Weights of a small transformer language model: a variant of SOAP for these matrices.
Each number is 128 + 32 x the weight over its row's rms, rounded and kept within 0 to 255. Layers, rows and columns count from 0. Numbers have three digits each. The size before them is the row's rms in percent of the matrix's.

# up: layer 5 MLP up, 512x128, rms 0.205, rows 274-298, columns 0-127
# down: layer 5 MLP down (transposed), 512x128, rms 0.2, rows 274-297, columns 0-127
up274 098:118164068157127149109075124110143108131119164151043165144118133148113154080151100076100156161090104053100152077085229091148180137152073108116104100128110093085074194154152157150121129184129125141162144128150169139137155061108143149128075133102142123127133105173128167149111152214084124153092101141132149134124135156098129124083130145060139150134104108108125156127153112139108178156094
down274 098:103140168106141088143101109097108162155152187117139091044167144127135100092124126204184122127147133127138110155147122132076044136128133115127074159168179159133107110147141151118082073131195085084152079083080037115181145150130108169131137089094139141110083161138138134107159083167082145098140112083095103149168117107172067100131144181101123112112124128165112147137131143124182134144147
up275 099:199149188088141102118130152106143145170123143143113140162118124115117143137201156129134150103064129105153160150143151129091102132126166082172093199023094120133191153146081136121172166144128143161115133098133130123073148096070123119107144067131241082152081162080162127137157186131150121120131098150138083106137168133116119116120099123168106123188115140150124158146116154087104128148095
down275 096:119133095108126153153110125112162204112105133092127135157127158108114056128160131100181128191146142153092104119056172162148136197081070192156113114119168120196107148091168084161115126163117159129186185161151109150159099100173191091109170138139120116126112091102143135123116107159148142131155160140047108158110123130202113092116148168133172089095092125128093083084127119098129165113120
up276 098:132144156141164165150136126131195185103058128116128085160089128117165163223129179133134146074131174128161078127152151136135105061103122163168152103164130115094065130138113148120166133129083135151097164131189140148138091148140163113124107124152113119170152109131122104116168187112129190148104115106081063091176140132119089131136102154108185125152068101050137110197154125078143135100140
down276 085:141198067071131147120102122092119102134127113187121143158221114107179141197141161148096206122142135165123124134123157099097094090152193117172083147144153107118105110131174132156112142142139131132200130130150099114112140161119173044145136168151064151108147142151157094129093063126109093134111139162119154087045159136105079136149147164143160103125131105169150076134128092116159112121102
up277 117:117116144123154110147105089125098176110175119178172132066055074123116183161097150162124100096144169172169077110150127079061195113125112151151156081134105123126190115164114128103132114112076199139145153094110117121119133133106108137137189119099062116050081122139137086095078106126163155149098133125110137128147110166115116114060112094081155127117107155110144090099137143186168179096110
down277 118:153163109173142099201126158096154132101136149167081172096070115095051107160080165159129126161076071096159120148127163111147215173074079112127105123144106144060132128143174109106177152092130086115119149098112161134107136175103139120107093078070178150136093158162134162158091140127140166126114174085109102110117091107083177112093140112094121152124121121161183117153133147082104162101109
up278 089:105188145095109101092125137160152100139129077124133069119106128208185139130103094147100086131152159102140104152092141122070115103114127175162136143161153188125114180092062131129159088151092113147114135146133146086128155170161170132170173132126076110151123070119059097163165144181111103160146110114122154100109029186097075169101148173118091155143112157180130155109113113158155092110137
down278 089:077132130103206155109155141135204102147150178127090127134146118133148097153097141089095104123127144111135117164113115161092161103097120053158139149145104160155052154150119166080103158147138081112133119156088137147115145053126137122105107135160154124145116137083148135102089201174192181130122148081110064138118057118143174130106112078112145086138165130077150075139095136123108213163126
up279 090:168175124122181126121111142192163170089129078071131115123216131119116106073164110129115083110099065147091129129154137208158135132106097128119121088134136108106095128088115116170140077154168046129128134130080124125134157129109130146169047121097139138133143162102122153141124114170107113115109166121145188093137145112161142133118165146102058118180136099177175189083159130192117108073136
down279 079:136126099094139166091098119113106141141149108180160162124081182222131137130131105077195109124115130132136129110113123136138094191082172160126140094127145120106165157130127142179114162151109135081139162076089204118132121109112133081128141128196139117162123045182128146187151148139139142132047084122065128124111133090146052169112166153119124126189182125132132092152150112114100172147101
up280 094:105119139106128076158195112096116094175124066163172138108195165089170134158110160097147101126124085122077146143148176117124145177171133189123169154114116132123162120071223174179119156088113156097083161114066146137133064130170161130143116122187148099113128133079173161117121153138115169096119070135087121122132165134127180101106114096109151151138161103149129201129095103103144145115159
down280 076:153115084104114112157112120102140190107120201125110138189145132150133140097094147086120136210151179064125130141108099099118119090082202095149112121151146187138151110112127109185156183115087173129142145186136123116136145141148120099121178140174080139167167075115131123127142139112111122137146064125125115165164191172158084152136143162166169124111161200128139147158172199087151120169088
up281 103:136091196100133115110087152134082101110154095203131130146129164142170222103105077133060090089161137162146138136182089082122118136110185160093162105083082110094135136136074121084131121076139146084163082091112048122142151135175132178123141129155166143058135128133191120118093067170157081099133155121116111102114159148140147140083125101123119081137149148130155147083106123117149138125108
down281 100:128114085126078157126179142141120138069163127119149163098139134070123166120159135113131143132079103118171091119122125122172132156154133081173149159149145140115109188125176080157135130099097091196101104138119134078123089133114090125153174185196110184078119141080040107100070191137092161155150151176116077138121095102156093121136153121135135118101111082108164132064156061158160121127170
up282 107:105141149112117102190103177148195132130094151088104163185155091130070122155066110126122146132111048133146097122139149115122160173125068151103180104101130121156153174082064123177140154159107192153134118085080148094163105127127172175115134127111139140203155157117142167169135113136152127134206141113099125161155091123145102195110145057130100110152150135127057121146134119135155147074150
down282 101:055120149088065138135153175096136112129132150161118108131129132163064169129124168195156114096112077138134130178117150086151084136108157080145095110155117140135142197128123114109199092122101179174102122050118138139126120135147109107127096152079119129113125097113139077158139174118100209091091140157114114142175138113100070174134111064123119101101104152100080057136118129136148094113207
up283 107:161119182110106173142089150139163163134141065079089068165148132148082125131133147130149136118136116109159145224118096064137133150076105136148105173089126080042125118111066137141088093110146156144181103112132103170112118117070169141161130155115141131126057112135099065137143135165097161155163161133133166117174130159148221130094128156163149153144153144126168109124156129105117195101118
down283 096:096172080100177102101203072118103160139134203169152040131181063126141131149124166179104140119133135210131139061164128120145097099075136128099172135136157110145130129114092085101146158100103128100096188118056148145157123123163137101147111083138097129139114102098120170149152150112161138121192118075139123108085110140140108094227120130131149084120099102121137095155139120125152141103134
up284 104:133100131141155120133101086101128148161092168062115167130071165108135147159131137126084170087069173152168140163161180203122117136138092157142109096079097114193185075092176154133115109136111150103191124161119128131140162116132150157155133101096116117111178119109094139085133145163079169140125131135048082106091072183178110151140084104124112162143099120159090090071107170129111166109083
down284 102:131133119117124141073159189212142089148128117145124069116139110083125140145110167182127131108133102129156180136119142115125196103159185099160098111127139128198156170132167127063181093159136124134077099144067157143121177141148123161151069108097144134157113213146132135177088154141132118159101173155087148053137162125155128092088114128199133123106098133081145125081107086132136171088137
up285 102:120122087109141179155129135091159109153167150169125124130089122131105103120119172148117105204128110073121141141123114131234179190078091112088095117128127116170144101089127186188124155141127160107074094130169207190103134159097168126124147131159088128150079077136178141152141115156101130152082137116097148155094136153107093169147169135107153204153137128102144123112157135090163095059123
down285 107:140101200177141073122136097135122159136096137171134106103163145184095141102145134109194185100085132162130157121155192142087147086142098139128156103098064142107150153140139057092123161131155115115157183128114194033147136101169090128140182137132181083146222171168131117128110180123166138126161120137148140136172137126124130090123153117111149141133133101079065117131103086171106127121108
up286 094:125155146136138112131080178116124124142157152142147143153191169102130175178100167062076095172123143151088108102139065146152148046084095117184101121062125117128122181155101158147110167107085151123109080112160142062136126137160127196137179185111119179139137117104181106126128138104103108135111165158160147126147169083118168160077057091118137077144177146166103101123117135125170160145140
down286 087:171104129076069165113112110099155108095125144193099099112120179072183145135157121155119138144111089130129086139112137140113164144103150156123053085143111027126163119146140167118098160124137119154096150100095110202085156125118148139174163146085127139159086076145139108119060091108145108119132126102147125124119183089108149156128211130076126165126160182085091173172157146152104119186102
up287 086:168086182051144149109163105080100109094098118123143160088159166102132126133105114108095144088183124168119127163080061133107125124123113149171162179101114126153119111104148130116095108114099160160165081070101127096145060144168176136156121149134084114080105121158161173121102166130076138109145093151117211088081162172132177145167090198161178123140143099106107179161085161116149125143119
down287 080:127092141187135153129107172129115161120160163187124097120098149175112123051093137125130132131126056136181117099112094090157102086135099162097143069090084129123108151153115107138124072095138111105123095229135108116156101170140118099119151156067089142155146142068104048165093123134212106077109158106184123150164129138121083128143143150126103124093070163132105096118164170086137105141140
up288 118:173088143065134099094091164207125120147112132143067149156149117162070142100083191154070107108127108157145089073098112117129104065124137216119104092060167106086115162113124127139155130132145109107170085126135165165123144133166113123150133120087125138127096110142182137143147149084103105149121163085138110093109142127102139102102126158128177101124126215120083136101151234130162136110100
down288 104:106111149110079117154110167094104094094116103166130132149118131168104088157131181141108070120104091145124107120116057138141125129148179117120202104087112120123142090189119124140148100109122157149115063161180138116096155098091116110152194147132174095116113177100117159106169126118096194196066116125128036125135161117048131179148110170121108086104151083148114113125133171197108129095125
up289 106:145127179092100146135128146109162133123113088139148109151146140125116119117121087128122110089205105092148123135124161160129161117150104150067177090105123130150134183151072133161163106167093161153117119122135133089084164156073115148119117177060147130141134204069184134101084118127053077134145152120178168121060168111105169176120147193096199088116133133113180157130083115128113143097067
down289 101:126114120117078210139110131083126104142144204139107095146131080196116136078092147100142153134125105169182086133129133136106123146145121137140085181115147073111159116122165134132132135061096153108133144209095125134092037120125124082147185155090158087136146062145153089144147145134128125099150106168083145086135129087132195099129175054131149162120168130084096106169159118111131138130076
up290 100:165116076129137100092055140128089095098116141091087103099117052168124168086143115090083168133134157133171125149106136081114137131082208127126105076145110146154161121135152104126095126137101104113105077109095135114142099081144178117173137133159110094112123112176163148133131171108064137134135091181106158188144053172126186112150187129160122086169120110156145141092145151179151102192175
down290 096:119138141105071154148029146180172146107137139180122125097124056129114106146146138126164190143107127186135102184105126162145083156091109141147141087134142130146123126150115124126074150092127162125090154126131158144161066145141148135127164099149136147161228153112178120172176096153121098163079094113113121101178131202163133122160163147121126065169132128085140118146061081091156173122122
up291 102:125122114072186126122139112122121141089126111096127149110177134054064166165169112090151136104184159063118096152119136111126162108137070140169189113101103147135127118163162155098140070095110170173173106131124112129134104138130125156152074149142157181156164082074101114112113090134069182184133118149080162144113178120199160081093114092136098152157145140147142094186146092134117119165063
down291 103:133142171144165088149111104085194145160141101153124107100121143143085143097155119153085130147127202135124104138128094129113165147130151140112094136102095167085174124142142091098160181134102113137118122195105071111113160100098123141112077085069118088142123109102193138092189114082132088085153154145137073154121151083021153109137062178183160099114130172154144123105164133094111127076167
up292 095:133132170128129122117078141149167122037150115139149064137148130116145154160103118215085156123153141130136054087135157101115083128152123126108100124119133151086116105159102128157117248146140179112125123120092144140055050179086076101115115129122138152053118150115126137120175125119165087127111157109092060088142108145145142138102144128109041104164085132107144138103117124104137120117163
down292 076:161146164116147224123091150140095135130132109153147133165149133124166077117106109098150144128107148116158182217132132083134160094150174123136084104125075173097104083186187098162073196129079081098159113154117145126106113108126174111161213183180082192120160112096083121114080086142098098170094142114110143133153139118163137124131160143102126142126120167115151136131137101105100108183135
up293 098:118139103179152139148137142145126142107128092093072152087090147177122108183123155136188151082160100134133167060123138097122115136176130173119089182143105180110157153147130096093182180123150134118101092144079148115098121157181125141062118117127151120225187172082120173172109126134163125149100128066105125049142108131104115116117157050110134113084078109114152129155092112092113169122145
down293 106:158131125122147113141153115098106117128117107125079117110129068134111159110153172130195115109098109112078121114095153115117082130174132157101127168117114150146137144097093188115180138191142151151176156194101124116124160160224160107145126158165201131178139232180101127156112115153115150089114110090118165116131097080169079165183148119189145133137122155155127111149201154158129118109174
up294 102:098157139131150099115134145133137053121174070137098138044130122095121091148083088199140116172107165109167131113123140110144167145082138118136069093162064179178105098094150146039099104127109136125143159133123115126157117115084114190134133162103091154187106093099179138124150181078088097093105164111157147160154115100159157107118152176125104105119089096120193146133169110132106106144187
down294 089:072118119040095133100114156070107119133114123143112179121124163143128111079151074163151149103140155186127143146137103107078107102176090165170137169077139124125061078101165121096175128093129132139071076128115060150129114145107132093139166117115095143090090089098136108136119106134096159131137169082125079098097102077102175167133094086108105110156155097184094097155169081131158093111057
up295 091:141114085115158149140152134155121065134128095091145167116087144150167099086115156095101176134168104156154095138125144162173075113103173115126090154138126141175115126166150164149092146070085170137119072112128155145142092049139195168138156123129081065124138159132136086099132119143135134128159185120149176042088137084094155148160149133178190176128110087098187177101168147178119137128145
down295 089:111192158114049140136147165200166143142107128133114091109100128130049105139119128139122114110133137122171133166138108151170137121142107193120113167163079137106125082069129166139120130184166122091127182176100102105152135180119137135210162087127124159128176126168114155179131187084131128159157124082147097117122168219127172125213071133103161140125133137156157132134132154125153169117134
up296 100:120069169117145088169143130168154200126097177075117101173135078123117120115128164112166138138097177115171125086134119088097097151120083142085132104096125161169154129100073120199118119145083098153075153181126157073112174104123142165109142131134096134116188127171173163133149168158064167162091118083181169148129154153212171101130115157137173122129138100103132170161097104100145158114139
down296 104:087114088108131127095105128101140114097135166129093119099148124159149121206110111183137150134138084066151123130170167105063097132123123127114145123118074069124148086157100126104109100135142110076079112127155176104077147151173107093095144159134124134154100169139137091127085070157149117087118102175174224167034142150070164112135107167122124161153154117161136157109154087205102100139120
up297 104:142154163058132134159151198120116070121086129095071144139149097147169137100124145179152174203139100106142092117122112189117142074145115094137146121131179102136141124151083148179110110177092128149141082120092108106107107123188167167102159118087133106088174125105088093097115124177103112162096110160189117034152114148142164180116132142100171085077124122064127109144102162084143117146123
down297 102:128141131154120149078099095123178154052121198111155111122136196209108137136182135140156119090115170111079058109116144153127118186158107134111115129124115059137158148097117079132089119154092163170165166109124144142100114151072122131131112119070108196135110131153144114143111112180105118115194183196063117168114173097103099145118097146131084156111126154138129172161134182115152123153082
up298 086:186150188083131188138094153100095165086120152129120130125073127084088140167113129146059149187140139053156162104071120126130141134110053182145103132117123140137129142064125099138135149169131196118104140120160138100156122091137137149116173179042164118125166091139152175075131104142174136135105052141089122106142178160101136109166069130155145138110095134134135072152137117128149116086156